Each number is 128 + 32 x the weight over its row's rms, rounded and kept within 0 to 255. Layers, rows and columns count from 0. Numbers have three digits each. The size before them is the row's rms in percent of the matrix's.

# layer 10 MLP down (transposed), 512x128, rms 0.0333, rows 186-292, columns 64-127
119:082156081108169120181071169121091093163162096149115135147123113113154129130063101090123085192130143128135115158121087164124127086176117209119151141142165112079074129152166110112113072152137127
105:127096125143131100136138059131135085153174087134166117194091103049112147133102126194143141127120076113135128081078144229153144111097109087133149092094135144127112133126170107106169146119100103
106:169158115062158112141152128144077159089069125125175055134104078148122152095081108159153118180142148150085104154132141112115142162135106103179146164144184154117117127119142082070060171161159113
093:145180108040108104095167102159146066137133161134091114122133100120110147182128169145123143149076166147083137100129076159072114157139144142189146137123134119183153126124067130139183122127140104
104:134120084174092142100105185130193115134155086123124101151085108160153202115217095186106083171128072187137069116159128162063108136129132154106094108122122124142160131122071098065124121090174138
106:140101090111114150129170091141103115120112156184130119119129104108170156118190088195112090161090116089088137150126111106082081123093117096134180101140096082126133168127089132138136097107156087
077:140063097114134131123196117134158104091138128121134136094154119114113155120176145104162048082090155179107142078130108153143178120116129153159124114107053163133153079094121098054097111103115181
093:132129074187158126128132097104124091090195092102158109067151136136113175076115174154109132127100120134082094141176117128181121155156163127090156130150111165100119159127135095118149114174091189
154:127141105127131127107094147092135164081138119119162172121136172113139129129150156133123149122092134186124113136131126082213147153140110072162055172109167077075079098116108190061081133149137180
107:106102124144116142188069188143160117131130125138137139077089133145119131119187141117133143185117087127111128091071148108111127130127139109132140137160136182099058153111127085093115109190142207
094:156152128141102097110096139125159100106138122151164137130133131171142101175122056116144127135058173138125077125060152189132119147128156102107164160144121093127188156151169146138155153106128068
088:103110120114131135152143119138212117164110113110136144088154153193120139195118119098103162114146082102163118168181154119097139172127110096097125130103107171196065115100099094149117128049123161
086:132110077076138152096159112131144145183140070098172139122111128135147131125151184094106114091161123122079125137148113112156109156109173125164092133117141149113101102096099142099169131156147110
080:117156166170105051060121095165087104184077154147123153153100112102150138149161145149114173130127136175100124103161196149110128149168142148167155131132083147113161184103138092165174079132134090
093:132137142063173118115079098136130100082104111134199137071127152092119150173163148104124107116126128158116088107120165124165093127140164089139151136135090085115139121087136125154088142120112146
090:104208181141146115133116058108129120137129146127138150150162057126140149116115136127109114077076106146125096139146127099139117109177138110076094123150104118155144102059145153184148134085158071
097:123170107102158102068127100232168095175127165097151134126148161149135139142184083124164118067143126135139112148064133121066118095176168143158094129178167134066161133151111145155152155081139105
086:090146164100106136122206156167167141159185118125088093076159181131116114072122085086108081153100125145092145129112146095170115101120115170149159123133133097103116154117113116111103160135079171
083:096151125147110049148138142094115151151087131154131130142149126140121172142146098138116122103141105175131144163132223057158140094173165122118186105134053168098112122106081085149136100126082105
109:080114162137174121144161102118113122106077170138219101151134143101132137145141198126124128101140080137123111077125132127191171117073161118161129160120132164125185136098087170112079159136139159
112:123122164171132140114105153143099139118132094147103095110131139136102049127102143098144115124142139111125197125085139119170178149153162072129125105079134201182067142124111134097161158116096144
110:166125105112060081099090147239141128132155100191136119078117117137144112127098119109159051113099128105113071121174170161157101166138090128138170101129107111113121144140177126185180128134123118
078:095012154129138068127105143106154134119142152162146137141164083112153115154122132098158163124119096151120113094127175107132141179125141121059130112122138080160127158173131133125139105129110145
106:102101099220136137104111139080144179111132149062099066156089170176140159121143087179140120118151181108167136128128094143159056160145088131144045128194138150099115120151182036149151157095145118
094:094142056135147149125070102137158133161193134062123147125126189107130137089183156099104103168155137094119112108205111176149112139131101104142045115083157095143156125172141115112128091108157092
083:095114103137132098133081158142181122171154142110110089106117171115146124112112100177163169114111121105192192147087097111111134117097144119132088136138142128202141157053099151111150146102127089
119:097149163118150128126175155044113176158110109136148167157120147124149135136174090140089154165116143174167133176186130134109100143066104127142159112127121118118128156151165100148114131125113120
095:150092091117154137081135103092143096159122119170087099110145140130126129116186070203149127132158152174091090075129162196143255132079130160160155124124108089163141136171139058178156146123127141
068:106186128094126119205124101120131164138171087112118120147127124117178190145129090148142169136153079138151200079104152109192190121102101159128117126103125161106124159142095110112168137086183145
117:112132112108144146172093141141150101135206131092097084153146129091126159123088182082087082098088149111119152094084127090137100100158167165110105116155127144081142122103103162088113103127119090
083:137113151121100124181127086154110104186201091178128134125099123121137172127189069121173152164150077166122119114123138091175170174081154163064106130088076118171129162138128073081139117101122118
088:141157093163112109163152127202144173100161115118050181125060133077128139121105159128106166141086131144192137114165111114158190062160150162149152119143138082108105115093089132139128149134153134
114:167102154111158168131199050121161156092123134110148175182181080073133113151153112177104096143114203078114146119195131095124152172072165112143135175127090042136151108115129140105141134117135107
093:141165120137129114151117136205131152152104106158086152129103128124102112138141141146141087145096087134073124126103108158082133096055111129173132128161101139115081166183146074123135142148161220
132:118162111122127077081124142129161127145164124111149108105086116171121130144145157112150151160130118188125101125162155170113097114078128186141109127119142083145138141108115075117153115139151123
067:135093157199168075119096123084133152145114128113095149138158088167184121136120140153118124153132133184125126113164208135138157137183144125103118089133015090147169151124143127120157142126129120
111:148128173091128124088107124145107158139060127118115099136172129138135141143054067158096146138124092142124062110118120107163157126095162115062075159160145204100156121167122113143116122130189106
106:133174055070108103143117138100104107121185138143114121106164214114094126067185155070070131145129163112090165109090125135114129109131121173186164132157171076093147194149080173131113113158140142
090:068145181116139124123067117120118174108142135111126149155120121155133103184124115156143109146190161081145139166107079059139138125145119125090112129137182115118119126120146160132129111125144079
124:179124176157094125155130130108127166078061081117156128110095129153138142070125147120085165178108109128119151065164172107151139070118074060093148116143159078142169082138156081160088186143150051
091:114096099119092137130127099102203185093130162102169179193112099123164116120142078082154133083147150114136153096102097128117160170165134133121158083125080139116139088118042096149097125152121121
075:142044126075114191150128112183035133109111178134115106105199153119108141150157199103162147097098132124088102130118137106153142124143128154159147146134158131047091116143075107103154093124135172
084:119152157105104115162116132140063124109175123116210115159080127128101143168123171145132160128141132173114118125123134199069116154102078110078146110140126137139113177082075103139055094155158108
097:132171106144134139112123139086147127106112119118115117161142211105119184080101084157137187156084096169101112132115118170146060154128109110096196154144128109120149117107144112133109113140136129
100:095114106126164111117118123091141134166162133092186092141138122127100061141119119124169140074157160142087155179128107160064082123155118178112122091122133136166110129119157117154154161094124152
093:122146115094128117139060131174115199135126167142174125100183123142113119122108136127110137096166077098113144118144112119212086116133135053125144150131138109111137087133119155113114096105118157
123:133123058079098189124126108116177101070145116176052135160111156119095138092116096108158085168128154151092144106076097144131090111123111131086148116147168137188086154140105133132117085153145171
092:137161135137094137116133175159126119176175112178157102123123146160142125156111119113144129137048144101157141162123137146065155109071148059144111175083131175068151083117114117130115122134111096
088:125123179084134074061123156175124117130144114125111091124126084139182118127135139108108132122084133156129139110140167149123159210184107110141143063168109108170149127147141183105136156111114132
122:118099142146162147076114126172072137153047158144139166193138141089122102153156118170141076089142159157112089122087170117093170155169205103179094166135091137102081160088170179111102113156119155
104:090171154170134079097117146144143120151173146115138133116137107102131133101137119129075156152133114132120168143168167157127132089102114108142142072132072068088152153124212136130095137112118094
080:131119127050155137147118116091179124096115106105086142142159154221141100160164106128132122163134078158120141115125091128152074129079121158138163106113091114106097100147120135050109130169149111
104:114074125103133123143185085161166134124082133174112161078087134147170115145092198169075136142138145118125135129101152097125076126122150145095133078156093151105033153135184154162078146130106134
083:168177159142120099127068118109105112110079117166136105114083098179126073178134153111123119127102158186090129169136135159134178109116140115121117120169126096194148153066149077158209121128101055
152:132147123081118116195101185176124095131188126123156139146105100124100172147218073188145110130121092109095115159096142086112056100100149126142083115118147133151132086134092160138124119096109194
108:176154123122149121164114156133134128126115155110109179123132105081104148089176141102153096159164088088159176090136141136122158100087119154142148161110107123135070082129149105109086052129183142
107:060113151128089138143140139130109133117136118087139108115146122133139147084117117142082089141108133113124116131091105049159118147143095150131116159142161147080173066108111156117121116146153178
095:129098134112123127065114076092163114167141174176174178140106129136098184159185086142149143127088099158177162089166104154157112190157153043053165126118102131129156102127144114107109144106090127
113:151118143085128126098163125171123113130101152137143099077113063144144141168122155155148120146122127113102101101131069141108134187143142139163130133125121164104138116153049133072156092129145107
067:111149174160109110159121125159056128187157098137147135136169144111127148106163087112110147106144132118116139118137121186084090135068097177143109152117096119151189176114144070091199152095104087
090:181163201148137130117151144117157068132141154104150161110166112109169111122154137120134126093161135070140096103155063099113151163131142094139081106140142115134149106129124142152164126107113162
082:094103099056178098139155132129068130225147159165122181128136149107131115151177175099131117138113065132167141129177120178089136121109159156136118118160127158117141185099122094115064107123076130
081:101160081155102103091149163115139111137060141163101145093120120165085170054136129090155133124117094107168127131076085145072122152130123139169146189101165095094155094124114106148118101178130171
125:145163141096127160136153082144161180150153104137093101122154136128091088119075164112123129176137090145082130177081136153213068161033160139117150128127088039149074129152139109137067164132099181
120:136113146173121093158181129170138132067085083123089122145110203119091136104126121072120153099118197110081129141165100080144086124138119103117162104117128143102113126202103160161108128150136139
125:190150111113123120164155137094109114092148104137159113111148129110121153100114136183156119155126150126137117120129136150131123100089062118097118133119122157108151122109145098130158081101079192
093:126181189129153204110066070184116085083164169184101191111058091142130098122088142115197142110125127093092121112180130093171124099175156131142154165137053117164133187143152088119156113143120111
072:132142144082123119186096117096128135129190169094152172113119103065151179119153107106165149127136097158098176104192134122148152129110164149131139198160127114129119136118063160114126104074131161
071:180129114053141126172112147127142081141151162150134142120121113157110134137137102122150114097068098117104124110191165141079145131109124126066161150153116137154114148089137074091236132164122141
125:164142136162133166110110116054072133106132109132159150127072091153131153097157125186114127119216131124184128119046124171156112216120137102167156138125123134080140148162092161132126107129164118
079:125155165131139043056090112161093086181124134105186161076111083129192113097145096100135144092123137143112117109158149148128089151157120116117208088139114103142199130177139106134164119098112090
101:172102184153131140210134121169186120089118140178108137131188110151151112101094130060114089121147194099160108155071154142091148160172161102083149109170136135124151175163105163121105127103121101
099:154158123105169136197139038116142119125166152111161152198144125080107130136135103157121100132134104116084152136158118141148130093104168120150186134083105112130108130156124142151127111141126146
131:127137100107142093112151140077111139089165108161123154117082176146097093140168111137134157208148136127098187108203122114139148094088136083155161134099123135140077144168160155138074107124109139
087:101119138119198150162099118199104178185085137078115145119125175117141157167166099100168138125135121061136068134124116132115068094142119149167120111144079088160124108103092169112100094120165165
096:115088101131098122149155152083228150113144080115138117112112111144147150065171149092124141122119127121128136128084137093199090147072136121104068088132159117058143121130140080132107170154123173
086:216149137092173131131124085134132139125134103199123143146154106073117100110161099120137111122124128100164162170137146168133114146101157123135144117119099123153207124109144098100162142178134058
092:110125113112108155114117135114163142181169139117102148157082132110126135135126146146159068142145040135154050140146117112164151072097139174134058109178142101057092152141125110107130128129190127
074:115161126131194126157161166082146149132116184181164069125153116164107144141118118111095099168125100104104157126127106150141117123113097191114160145124126153125121160071078094119166120127093163
088:117145125141127170111127091109107124129149135154110179107145049118134134127116108167119123082186136099145193171123116125067180123100130107185122119094101145135174107068124107113177138131141090
103:128067114136189156166140172131150137151134135138119137093143096163141141174109140070169151165133053124101097129128144154146093114038078158149144092153125179049158136168146096076072097111117141
100:076074128208107136104119089209092091056127157144057075152144137079174141155169133126139124176086160155086084129158119113091119162078146139063111128193115140092130098120125087129096127088169155
082:136088123178130132150089141169101110160104117103119137115113095116128111151121110130113090098110070138133123127107164120109160099093111127190165129201125141125109101125078129129143150083117092
067:131090118070163092118108150111110100109187126084111131153076103164150140118135105157119168115142102176155141096094195085178113136180176103188154141147133121033111149156085075204116151095109104
114:148157109185129137102120137137112094146091170119100142082120166136137156087135070168138117107157149174126122158114112199185171112142148149100093082124113201113117120115162131166124173148094105
128:202116147193115116098177169160109122169094140100117144099108149135165132108198167170133092141153135165075095112133112102152154081094127161135133153130131108060164169171185139100103120131131094
098:134106127118122118094162142193097144073079102072143146112145135133112128145156176098113134139056157164081148173142121123142071165159136165156136113112136160089110105126069137135122128154167101
074:128129111059136118131138168120081062078186162144115160115117135116110090132167098096157114119138134126162172130198135118067151148103143137127097115164115116159110187125100103069119135105116133
083:171080161126141118109114146161124139157123071099134157124149132098170178089141090157126109107076144087150104155120119089141123054117128103128143113126076081135104116139145097100123152137145089
064:093123134097162114157145109139110101144078110140144078151086135099089126168159124159128131146092110085116164087082103137121160144119118170153142105126152152171125137142066081078144136193154156
169:153151134124165118092121142153116159140103096107152197136112093110125081099139125083148106123122177179153134189142137129181122165171197155120131176098124151065139086199119152082152125118090130
125:093185116158134117130094051135168168196077153120133197090115082048121152113139154124093163111103169090095113107078125068088142142135100156145137137095111134111169122116121118177088095145117116
115:131132104115191189112075092131169093165121227147111129117116150147109143128134179115081119069147091098196133132142122115100143190214122111170086080131120140118114112153110140134119147114120110
104:132143161123124101116131080110179160067137131119141173139176093165134156230093134145105115092090059102143081142113122088141110135121156035138136132118155136081162124147155143146071132117118138
094:129088151114090165151156142144180178151121164107132107126156060159152109137127108174086143159162076127126103138142111109147093171095156119159179125124155131115115144058155072159118086180164159
077:111134135093071075092105069104180126200111126146163158149116091113182171155118162108085099126148127159153159104139147110115126149142074090104169117152109148103164136151108133151086136126100161
081:149092124079105065112187125094109108066142139151125160158153150109136170111140132090123164119144075124109156197123122135139155129160224174127134143116119098128140137051098178108131099100200089
103:174112099088117153181108130153181113126198104091181123107126152147078153154154157132142090088121136125100098103122102109095094163107168131145069131111150102068098040114094091072108101120085126
089:148122113161072077151184134099100114165103153168138143193127111131150131147123167127111078094132164081130134156105174125161149137154110131138187113136171149071205196127147116152108084116086099
093:155140065040127154149127112128102130114158132166135144120127105140119196140086167164088100077151169132119155135088092126084119163129090128149107110133104178128095144147146155121139088099133106
101:092168179143113122060098153186134074172140180110113155107165119119100128123155139077162121056109147154082185129126115150130121085134187196144127147161124111088126110166097066174073070113128128
069:133093167049179098100103118141121165152169094090150122101109126091164109170155163105139132156127178174115112080181173120131077192091119084143142161130067129108162104128056088095106132095113102
104:168085108168121104144146146127147081126223187137150094102131115137111142115100077156146131036121147111086155141113153135070124128149126128099095170138148184101104128114113052083123192130168126
086:138120123132108115077157124113160144126104156118117136143159162167136109157116104067130143094090138116091133121160156184110075081133126071118149079058149047129130118161117066138186114117142136
105:190124130157208172121124149128092143095073148085111125153113109092139145099128091160120080089065137055084098141150144161131105102132144134060159109137142053136150108145178122093097156092191121
084:050144168147096118066231177145089123178132143119122151142109118082153128140096101155117165150099199126155111137121085180117130141125133125139105163126111056097177153117143118145092116098187118
071:172123110146095179206171081119112120122175130097082135098111134116080159101107148149145072110142175146126122144146081114104136124102139118098058157101161125115109130115189165140123134171155116
# layer 10 MLP up, 512x128, rms 0.0702, rows 187-293, columns 64-127
091:117110122083125084146140178110124056073146119159139127122132153180118128162091175104128173194172131140141152089107105166091121109141115182097077133153126167112149137104140072076083135208101141
104:122133133137106119115116141095111116135121103113166096141205119096078105098141120140110129158131137044134097082124117135142150129137080157127118129170166166085157102076166098077104147148147063
085:129101128126094176076133089183158090131125155106103077162110115162112081157136164133139144138096185114102078057124137164134122130135095081161100149135126082165143128141162163085183109141143114
109:131121094125114167170161078135078101148121155161132062124134173151140125123105192141138149186131162071199077135128131123152148142154096193121146109110166122162078145196156093081109195145092168
115:154121149180122192178155129110073126168167090100134097104126160106146094163058116097162142192122137063136112106114137159230138191095140161131140123119148078105156150136143153127159147121131119
093:174110157156113191088170084100121126075131148179086083111090164151099095137117118155090140176091134144171133131110118127174113083097149122194151136107151098198131126130124134127130098155079110
107:085137133111138118175153135145117120138027136088097120126119096152136076119111099166140113182083153127146161120086109091175131092135137215126119117122175151150145177149139153107140170134133134
130:146096156194161173121110107200097117128195098173155039112120107147151124036126132097119141134148152131108111090135130144171162159060115140140175078073160125142136181152168083078125191098113124
080:097162071106145151084115143167097122111131119157220105175141162115112112172118110094142101164189085102051096140142108179168116205104129142093094141180165130177116100104120121115195162093148073
103:160121156065082135096162112144089118123142081101140119098157146164124094103136097122160134118184076154104065109088117130159146135181085089079137091154146135052154150131147147138111091196077178
111:119110113133145117107178013133079107114161100110117089124154127124122080128090127133077117113126177109147139136128131083076143160055112073117169101145137110163084172093158129113141130146101167
094:115091130146096146120098095182143174135123094161132135112147241136071123133118171084139153103101176135088113149139114107065154133054185138100095135101134109122103120109142186066114095197174075
091:130162074136146098105158126096099118114140156126110102131086161090126098080097196074107082173134197091126083014118167173114122090106153117088139148201083128114121116103152162134177116133169145
090:047095174213111146129100168131117131120151130139131042124102168144096117104138134157159179128124111130112085181059089164090141133108104154130117134094137147153184193074168168061161152118128172
107:090088097146103135149205073103149116094078187185137182176111099124136099155132117147067095114144128083155169139129112153147108124103097132129118105145169132149142154064110164188146147152160142
085:119101148094117119158162105070145184128111089126143136094156168112129089109085126105085109123065142108112128181171137102120159131095143141146125099078187126128109118167146052172144080113151070
097:099088141159116120156153098104139155133094083124096115146205120123096118144108165179123133164151179104152097060154106141097135100134142090108178113024130107132113140135157189117100083135112110
085:136075157113069147066153147132097134146055117148102141138111133151139128070117078096097110132135167066186126126136119134166152131163113116122106101201145108064094151091112143097162166121119132
120:192119164116157104030176082134133085133105088093068058087071136140118152138148089135139126096104211132120119140146120136133168116144145134210121100156129093197160140069123089139124096106196068
124:169103193155142172126134083141105131107154171174111046117152136129119102051100123160171149096134098106109096119164122152117126136098125080185113118074106134152134129153161109147122173101117167
116:124058092152159125143194115103140149077115153053054130134129153163120129093166133155160170140088127149115105051129113164098119095076103111165085133131157140076130131122186123096138169115158156
065:125084121130183103137128115160139087149083107154106175147126200132068089087106088117123147131169132154189167149152100129109096161099070089150112107133166122183120150097126149110124088119092120
084:158105204152144090199179105198148114127102159085120136140111081131130126096128100163142096136042113107094142167163112114137144121097134158162159132090155132168174164136119128104141151129172114
076:142127176137110095095192139162125130066075124137069093123123152093091109148130040131159130108066131158110105098084154115108121081124128122082153149119106128092186115118164145124137174138144131
094:092111158092123126116156156099111100183114057119150101107093085162097149104069122129087120174093190113097068097101122122153158155164123103178130109127098116082102157146119071122169099162107152
108:093071120170122191190141058070086209158140127163176167145163120153120116143133137113156099115127099113115139130142096103066127132097104154157115128105145062173107119137139172123160131120131174
112:113153151145119171107161064140142096110151091160152145133118106094091112057134129138161091165159155173083059139056170138171129109201139103114121132143157135096174129176214149122175131157129098
068:134071111112128082096169137128113197118178139127111141144071144160160125135022160112121127121098162088110108149160148153123126164122066091103152117154102142127107151162099113147138132161124121
107:120077124186128121101130076103148175127118132102136130121134110147121100096101185096156110102128112157069088099174137152139090137030088080081141052072130147109136209144186166131141152185112121
075:139118142132088125075124173126135140097115154122114024098145120159168122141081223101104155128145207046127095127073113142140089075130092110143150144156115135087119132068116099122101127152109135
097:144131114104111111126183119094113120137095099128135166115124114146125129114081195091130097157134162101109025138154133143166169114047150092137165131094122093092200099094205148130104056129128091
101:159140147109087094120090165117061123145134115110139077072158110094128100157090116126126129164127078127130122146097111139184167154150138159143102123150138075095118132097170175123186147211045142
102:127083101118129168128097131108156079099135121091102097159114145098111127116089066121075120162138166136121123095158114113139099131149048174105110068107126123152154145106149163124162166144136129
131:138113100175070160070157137095078091103122075162139151145137119087114137108132156217148136119109092118173159021147140208156112103083085092125120152119129125117133123131148200144138110115124149
046:117108072134102215146159155118151192107120105126174161147121151134077162082128123140113134151130088117115128112136094125107155123139102150162126117132222143089136144124089125114064156114147134
114:145081117157120134139116146125087108140158084169122131101086185154106130109122128047152126155163194194090150134165157110090137121103142115185183094112116161121125188067153131117153166114126109
099:217081127199132184093044122160082134121078097130118107105083093155143155083107077145118166123135128141066055108131128132061151120144113094087081106114133131160077167145200126174146141132104083
065:154127081123112103158185142164143139147068146093159107138191135149146100128129141112147116159120076152084111131206121133150091199094096143159155090173095110135122133186128135112111126151092073
120:115112160132121100137171095064130136085161129088121120148134133176117139188098155128181190163159071087171108116083084067185126150076097160150119138115116150080144151137117106092148153111116141
089:135117148119097123138160110150157084127087100088152087084108136156131124156152133178175060188117170126136166106188125133199122105083138167122176129084137143148094093199165126100136124076066136
083:116217091122111139209132148128160139141185027096135095145084177139064150133110074156093146142185131110120112140152139129150101176109102136118157141102150156092139121102145155129151155158138121
096:135107123154156119127074117067080073122119105172167156075152128135116138157105112108187119173166083051163126152121118117137137082069118127087175115086123145133089106128131154056185138135133165
112:079111155160133140130135143174070077121124096150166088114199145108158078156160179047137120126179104139102145102122113126138101134055099140093109146101146124138131206092134132131149127113131146
081:160127167165096159154097136182087091160057127173107101055174142148117171090152121113077120113056110118112177203132138130111138116186177175121124127110118165151180123082115155131137067156154170
107:144143090112163162186182110113083094096122077132166122132140157122116138157127129098139113142118146134110102050132116109108188160130151187121147096147148092056132154165134122129160149110076080
097:101084143220152200155149169100086154141121151121106138097072140171168114168136107170137108147098146089114113117122106133089141115141108146113106080107148150154170157208211098142157120106103118
097:116136171181111127170165179117068165100111128122146103085149114131111110116168107156168141132157067138136087101126124167177152151193119111134118124155120133133089093138123114151128148136137083
095:165132145175118103140134170109120072102114098190136120070142115127144119111109134167154113081117147177107091112063104217089113132155133107058126099167147132121136179122131146092192116154106124
104:131150192121106145105138148145129132171158113159104093073153174109100101149081134100115099101142151126073085184192139117110073112138104144101130122129130101138172153110096129167117080096152043
115:126052160142113186170177093138148167163097132183142111125124145147138110179110148118104084138142113107135149169148096086148158119105087133104056091166182156127095170175120079092115136133110161
087:189162084132099138147148147127076173104196146129115135139086119113098104159106189144167090165130113142123100166176118169168124081084104144116056085167141108119124131124115130251149101148145074
104:139137166164164120056134075089140113135103147158102103135102141118176137120144081122128023133110141102143118159209134156086124149104169082166163098159136046118187082140119168158127128140165091
070:084136114088113183128112155135190090129213133122167137090173204129155138120160152059090143184151146107118147135072119065165144142108107100102111140103128151094150133113127097106045126132121166
124:143122065161161110093129099132079106111103119082105072137146172138111123115103135089126108182133121137112102067166128136050122090057134165095192106086125126126127114103223142148149207144107130
110:099049086127140128070131136105099107072095147122124101113134126182138106098130116143111134179094138085120132098118147101083113149157105130112082100198110176125124174023156151155159102093159096
088:159140108152163128128110146127128151147113157162108163173086133098131122165087213120118091185080131126147132095152109174125155108106175131084092163078176182116110117150159116111212158125126100
083:147085102123126177117213098091121147117126156152137162076086066115147129136118100181125145125048139168108103093098113100093131000128149133173086103085104140115130160131141139089196120045158115
089:117077135184096153109096122160122123135106140121128093118097130160094102112091177160144137165089147109148108124110127153086120148157064166117121114086166128097107121124119136081089094169150096
092:141107078116155143118110133165122086119162099134146134058124155144136163094086125090124149183091200049122117166140144186128178077142092096144156142142121095107157104100144117115123130166137023
097:120115161106098129142206131118138134140073138167102077156130125144142093139084174148123077122103124124119157168161109068167128106118085056156104088171162145136098158152179120152155115143131183
078:154110098148109130100107148158152069085110176196153078121105132157117128143118112146088202132135146150133069080046095093148148124195096126129104109095122119116134083172124119108195161160192122
102:103094107139148136075043130141125128061187090157149117113142152149084166091112094151122136160136155088135151144164125122125189113146102155118114105215127086137106128082200159127126102146158091
099:136115114155121154048123142134093095143152222096097075112078181110148102165151150151115163132136139081165103100164104148091127112174111149151081102140155198082166151085132127136136110124131072
113:141173064158179164146103169144074065066152132154146100104170137144096099072067097136126121107131145142094152122110144163063124176118137105089113090119136143146118175126136099171147100162132174
128:122138137172132142153086141106133078090158165172177094058150141134132121141164194114160095144128122042126124085171161127088086074084123101068093089154113136153087129161138159180139137139119133
105:140124132167138152136113049059124127109053150126115034157104103185121128085126091149147087158172128081113139072106163167091092127119061100141089151160115183148126136181122171128158135099129203
090:119114146163154135104236141093144053089145159122129112117076160184118133220172173143117091113132128105110118086092170179119123133138092117150116087188152119152163177158104111091163106138134131
060:091136117181121130077134109126128098096090136159155160128138127084140142103153140083125163128192128092094106156069129144128119076116086111133085079123143165167112122095081147133097162096124124
119:064090151137124170114112169083131076099123127156165097074097177065114124088110157061155079085124179105116090108164120157043061099156150123088122113107115148138154128116138127135138118149149182
090:082049105159146111120124152120148120132162114101153069104049145102126129091159121117154173180126117139094112109104102165105119097094053137119133107164159160192098119146151079078204167082142086
108:072137179151155174105098137085103130093150123136116115145109109142127127143126134114116180112121172167076161169142172124116084102099175137134062117152123132131139170122142073143148116104187076
090:151114169178055120085133172139110102099123089186124131100192158157145140149102186110123088117133125108115107079105110107045085154127157116089119142132136121084158179078157119118124080159125117
111:108078162164117185189154135122132108135131106141154160108079133121142158182106142130077083153147157093142167154152082113102113160044112144081094099116137123150121128197154150127086096124094187
096:110160129154116130077155096116088126090171143160087092175206125158094110131092144120115077128076137147142114096091127120124190095146151136092144135168094092164113140167133135147074054143064090
078:129154149160196144056141116183089142107139122154166095161140098123087095191110107169115137128138148177125136105143115182073130151160134148161151182065152149196165131105132131177183150131134119
103:160124099127024129136117119156129098071175166188141103146073120149114142061069104076117121123106121020101125126151144121160190130194088051153095105147150132129168118138114152132126107121177173
087:209115142137120091132144148169118094092099108094098137151052156174139120111116155108175147129067081095147114107116128122108114122155124102144160141117128119150127121143137135126107123146133107
098:111158147148075138115163063131153139125053180133108097101136120145090088181120091160089144137109157070103060177097107126087126127135111172135102091074145100119129148142162132096117129164104133
089:147139194108194109152173181147160163097153140106154127116117169095151094124124146071102118163089098205077049140127126152141063131118109193140133095227127097164084173183131127129126115129163099
120:156133162123120144155105077097134143132097108143119105079137162140113128130142089121102127139120181148116101174189114166079105128152080131066131125174135160168101129174136213093118128123097094
100:187113168137142127056114111108136220172160181114178130072118155124140102134100104125168144143113118149119115107144149143200161123169114194123128091111153128105178196119112163133131095218116071
072:135146129119123135146075154122182152111140130102142182121145081191112132142069184148141145191120136127084098117168090054148114091165117143136100137125174132118058087128140091160176102143152150
084:114092130131059134089159067132097156124096104107128131068151152104138124099143115113122168181096167100122098121054185162159150143156120184099159078126113157130112169131129206128152074175123074
113:110116118155103155165118150129090091138088172123064118138199095100095138043142133179138092127139095042102136127193100098043161129134142071133151103152127076131134148132146100139135126135096159
102:078135096136125085179147127147137066174133156205182179144159121122055135140102119129113118084138161124142124140109114193080179153098156106061085137149109091174106108087180087110151136133136155
107:101148108127120135058159107129192138126126147144078105153198121164095104118029151098130113105113124154102100134127099174089132145043085173100090114170113116149101141113142101128122171126182110
057:102131145135106095074142106113113145187091146215147125135187153120147167129136189130111163107148135089093116087094133149155094140148096124121156143118126109069109097072141130159136084174162130
082:120119151130087141129148106166107156148077095067144114077168078125121149158121231134120114140104081131102105134149051122133109134132153131156174161120114064054178108083175098163176151165113115
062:130120123082096136100130178111115079190224120144122111131137159123173110129137142125131115149122156092178114156148124135132089119111123128151090101141102133123089130109092124146195136128135148
131:128107131155116145091116116095074052086110126156099097154093138116135143082138145137077077108080090122132123066143146171111119094123082119123106104117133163184144123113200108132158143109167108
114:161088083092128175098179124138113110132125082117054113137135168185120104110158149138100103133106137138165079106108120145166139132052177143100157155115079127142136137103155180126197162150139137
102:080154090132119128090159146137109079100104081083137106125064121099096111108159136148175155133135211123106094153117158151139162125131164185103126186126114091122143068139126161143142086159122074
094:097129103162146176193145083102161053142129160123097148138096116112135130095108112166145144106107130111091121068194139115156206075110145190135127099052105146189107104100127098147139152124187092
099:091181084128151130115160138120111069084121167123119050140147201169097083162115152081133144158146134113151172075154095135106135146175122157082139080160142148210072194125135109076131139099167147
085:105106145150106129139162132107146121126109117114123121092136142124103118094071158108099102130114129145112078078141166130040122062125077198089107086158121150132127159165193101175139131097120154
087:100166127133079154072158137118107108125086177190092149140090129099095099164131166149101149126185114148144163142131062123100103149097131066138136131082158130084132165058141139157154046172150112
111:149125107090120129091152130141140094093111121122095086171078156162090073123112147075135188159128184077227112096112135182162127093127100145148117131132112107163142115141167196170090076169136112
096:096170142133120149148101111129198050152085138159169155110122111127126115159119115134114118096123121145158091124167111139147127099074131168105075089117127064179119140084119146154134113131184083
099:118131127092125083149189115088128172122161112141149151090145138184149110143152104162172140151158114085085114116084122134123139141134100092117152027169193097129120158129123222196153122154130197
115:131142145126161121104137134106133161072143122151092104122152107152133098153117151112099042148119198095152089110255124091127132119121079154063143146113122022103094080112108163130158157113134108
085:124178144127179112118173072171135116137073146119124073120089099135126124122114147137101163163072113111122085100112108156143182145047108157125118098197142056168178163160159120137143121191058175
119:168126136159047174140161142142102167157142096034063123153126082161069156076098086202161137110103139149154107078205116115085116140093132107114178169124160117105139102156197123128167195138099137
093:156091104132086130135112168128121071125127146079156082184108177172122106075116162170090148133149093092062121122081161189150204104193118180110074137140141182141143114128140129149091137082148131
072:114175130134049108130213092173189143170117096129075137088150151065112128125160178110149105094146126094148085126120131097153136123108138104143133175116134137067131134144177215115149141168107198
113:136118114148129146115081052177162093170138147111142117099155115099130134108101173125205123142139140102116111079105116122137131070087095112113104105103128149117148137166094095192141128115095085
050:127119168104108051077113179191132147180114116139193181096096102132209122130132110101155160106141143115143180137165192168133114103115091114103160107131035095109182181127132118109103120084128110
096:145158101184140157094146125120018072112139149107090090112138150080106131140115163149082151092148088101139094165164151166135154130128111141172145044101166154128105094134122134105168119117121113